config.toml
n_layer = 11
d_model = 128
n_head = 4
n_kv_head = 4
head_dim = 32
d_mlp = 512
vocab_size = 1024
activation = "tanh_gelu"
norm = "layernorm"
norm_place = "pre"
norm_eps = 1e-05
positions = "learned"
qk_norm = false
attn_scale = 0.177
bias = "all"
tie_embeddings = true
parallel_block = true
extras = ["capped logits"]
init = "normal"
init_std_qkv = 0.0179
init_std_o = 0.00381
init_std_up = 0.0179
init_std_down = 0.00381
optimizer = "muon_variant"
lr = 0.0104
beta1 = 0.93
weight_decay = 0.032
lr_head = 0.0109
grad_clip = 0.5
warmup_steps = 200
schedule = "cos"
final_lr_fraction = 0.0
batch_tokens = 32768
seq_len = 1024
doc_mask = true
train_tokens = 140800000
steps = 4297
dataset = "wikipedia_en"
Each number is 128 + 24 x the weight over its row's rms, rounded and kept within 0 to 255. Layers, rows and columns count from 0. Numbers have three digits each. The size before them is the row's rms in percent of the matrix's.

# layer 8 attention query, 128x128, rms 0.126, rows 0-21, columns 64-127
114:124135142156089151130111110119104082111119137153106134114112106150182155099149129136103140129117126136157161182078133114138158140111131122104110201133112105109139096150091142120105104109159091
112:118120119087081131172106128103133144125105115097150116165079123139132170127143121156122134161163139068109151155093153151124123118128114122156142128100161089164142104112129140178085113094147160
118:139148095114152095143138148097131158162118057093150120092115101147096096137105101127146143177124088131169136130109099154136136112132121102139067150133118094121113119152167152152137077172112144
112:124105123135084125108121063135138101115119140125151079156143126129195114090133139090124136132117110143151115172163138156107130115111124088148162107136098095142120130109116169114148111178165102
116:111160097142108122117132071145151152115201135118120161128121136144123121145167108144114154180182083164140135098118117165116063084119170127125106149156135122113128124171123154133140153117117133
115:170087134105107130114162151133127099120148091090115117087142142169135107156128126134114143187139130120131112115141141131147150124080145123193123135140125146122138126118145106115136107051136138
119:094129192117093125168138136118101144143107146071084121133143102062144096159138101136087111099120127166153149162120100129131146110122117108124130121138178145092160115124121132116146105129164159
107:092100125136116125116138166134123124139132118157127151117124139150124118098136124100169122122115113114125155145143149163122144130158122101106080131116225131162127146095124098116174140109152100
109:130122111150117117131162090091132179086124096068129143088131106100157103139165117147130121127118059105108112160144169090145143138158094114155118157058109145144128137132110117109154150117118098
109:137116139118137115136119101111093143159112141142105139150126123137130124086163120089070140128135143124147161114153181132135121091114107122152122132169102126127150158077125116122116144148090151
117:112145087108161152120169106097156145179128134133168134137105141162151114112142124129086119111084107135123154101157111128136141140157127106135146126122110150112182119136137089142137148139121091
116:146143132170100147137160115163155123158123102136117140140139168148158095120087100152121137133109136127121143128117148137197071084126125157132148148142115132095113155107089127136117097093134098
113:137105104142090169125105132160129177154120112158138152117190166096110109069129120126104111123133160147109133169119113126159127078143123162151151144149147161124131089144113142076085146109103111
116:136129150123110128123151127117154149145102071137128147117154134145130107138121100107090175149121162139117180136106090131137184135125103111091137105127109139114113176143098173161095148116131165
115:098128150114111138151131068093125128132127119104129130157125163133119119099095127132127145106111108117076164138121111137143085139116128152148104133128134108118098138135135121109126166150171052
117:148109096089133139134130119104124126144121149108088152158139073087129100106097152118079124105149141152142133160128090123150108174120150081118126147159132135173103141118130148155148135107160151
108:124114091119175135131129106083139124107117106137101116144086152133168124108161116140126153081097120168177124155132131149126088111144120163172119183085135132141128152088128125113148139136111130
123:127160115147142139086152149110100168091159128108149127169137140155146130089134115100130118165143159126127123118135103116126146171168091143154156128158155122096123113078140146156151153153100158
111:084151149170090175129069145117126148158101130113074122095141180165163110155155149062121104140127106096157134151090151124112102125113149125111093135130132156120151094136120089154178158146141098
116:122111142139115164123141121108144114133179116150114115100170157144108132148148127138151104123133138167158185124128108118143121097146187138141111122165127116172107108107148149152124077126143123
110:134125095152142100145119123114132129128123218118112134126138133110117110150145162140133097111114136067113153100134115105166147126132091121131088128122131118110133092094128112155129163115151162
111:135075121124142135133094096161169140129117114143147096108123095152108113172134148123149100130135130166131097120112147132187158144123074106138137107123130126138197134106136113115111140162119123
# layer 8 attention key, 128x128, rms 0.13, rows 0-20, columns 64-127
116:131148154165102136106117153150104119118120146086090080127103109172137157121102122149111174083123113128136155151124124179125147114116127125153111179127135130140129095130135148164163081121112107
115:136124105120091136164110113120137118153113133067166139144139114137147122166123098164132166126141101124110154148090103124132104124124098140117127122124168127153118094095127084143119081103135141
115:149124089109110094153147172124112204121154100162146143149154117113065130095151127094147128154116109152157154135136103159102140141145103148115088176123087110121110130135142160123123131117117135
111:126121152158107125141141101101162121128110157099139076130155130156151110154107120119147130121106120158111162133152106156098092099116104129137179125133108058152142151174119142106147145129109124
119:141111119128106113161145081111104116148189146131117140124117143141120104145141150138092123159172112125142122094095083168169119136140134123108073135156126148123134121191137126122137085170106118
120:158127142145101097129185142133121099115142098092138137132116115156105173143091150143126118142144129152141118113122150101141149138102157076129121132110118178063136186098167085091119128127164147
120:100119199128123155105200169151111098148125117093096132158158088093100103127165091100117126116110114093141124174100107133098113108136115108098142161105106178094152121149108139147146128129123143
115:116112085148128128137119142112153127163143102137147136112129110094183113101140155130142113120107099097129136157129149162132139138136138117100086118114148147174123145140107135107152112145179157
115:143131111138135109108128110107115099111127183132126123119134112104141083109162092162147166138154074119113102142130132095121147132109088157103116178126111167128127143176119119117140135141117084
115:134121155101115075159121130084100141133150125106090176176099125117123096109173134103115136140168117106143112113156160163144105099157100133149124123161128102106150170130148101096112166143138121
119:180117093130129111133205107088186106122147151141115123109111107175128138108141130131118107143130128119120156144156107160126114136162117111135155144098129090139166130124128081172121142148128138
118:118126112132160118132143136143120129119127123159135156176144153112176103129120169162113144137115105115120129105115166127197125088120131141124157151138138105066084107106154155150147114098118118
114:165113087130093185118138122145135159120075141137144127116149173091123084109121135112107118145147136191128094114109114147125142109147132116148154145095179135131063143132139092059108160163121118
117:123117104120114118123137139164161108170120115124107161103156128117138130137125153097088193142090136135126184124119121138090173120121099117124140139129150148169145130113120163139082141138165136
120:145069161098118153116126088105129121119140107081153115142154140125126106114097134104149115122122139093120147159090157148129122175108144118147135183128160095114153131134130121182090179109162074
118:174088107120166138113104115176104163144115144110066135131116108140116116126054124123091119124156122131132125136125115138108117178131092106130145106116141110127137141152160137177133099124124123
111:119094101160151133135098137115142161109141145105092106156080130132132136107174142132107136066153122176130139151133165133145123114131127166151142158081078106078134119128119141081121103126144153
119:103161134169104156143146120114155168120143098115144080112124128149115103141151104124116097120099146140136106105127097119148117120144135123172125126151122100091129068113168160145123134174120139
118:117160146160052144108096149117090117143112142123116134120130135135152117150165135061143102160146149100097130178115146093118150177135105108103101133122138127092154139123176105130164128150138109
114:103147142154095160116143116089126101117171142120106145094101107122116122155117084116099078099143171133134140110168093128157129099142127089120093120138127126170110119097145188141105120111137136
111:102115130166097126175121134113154113088128150141123122152130126161141133114137172080135151110134119118126124109119131103138116160117084148117117137114131121107168110143105138139132150094161147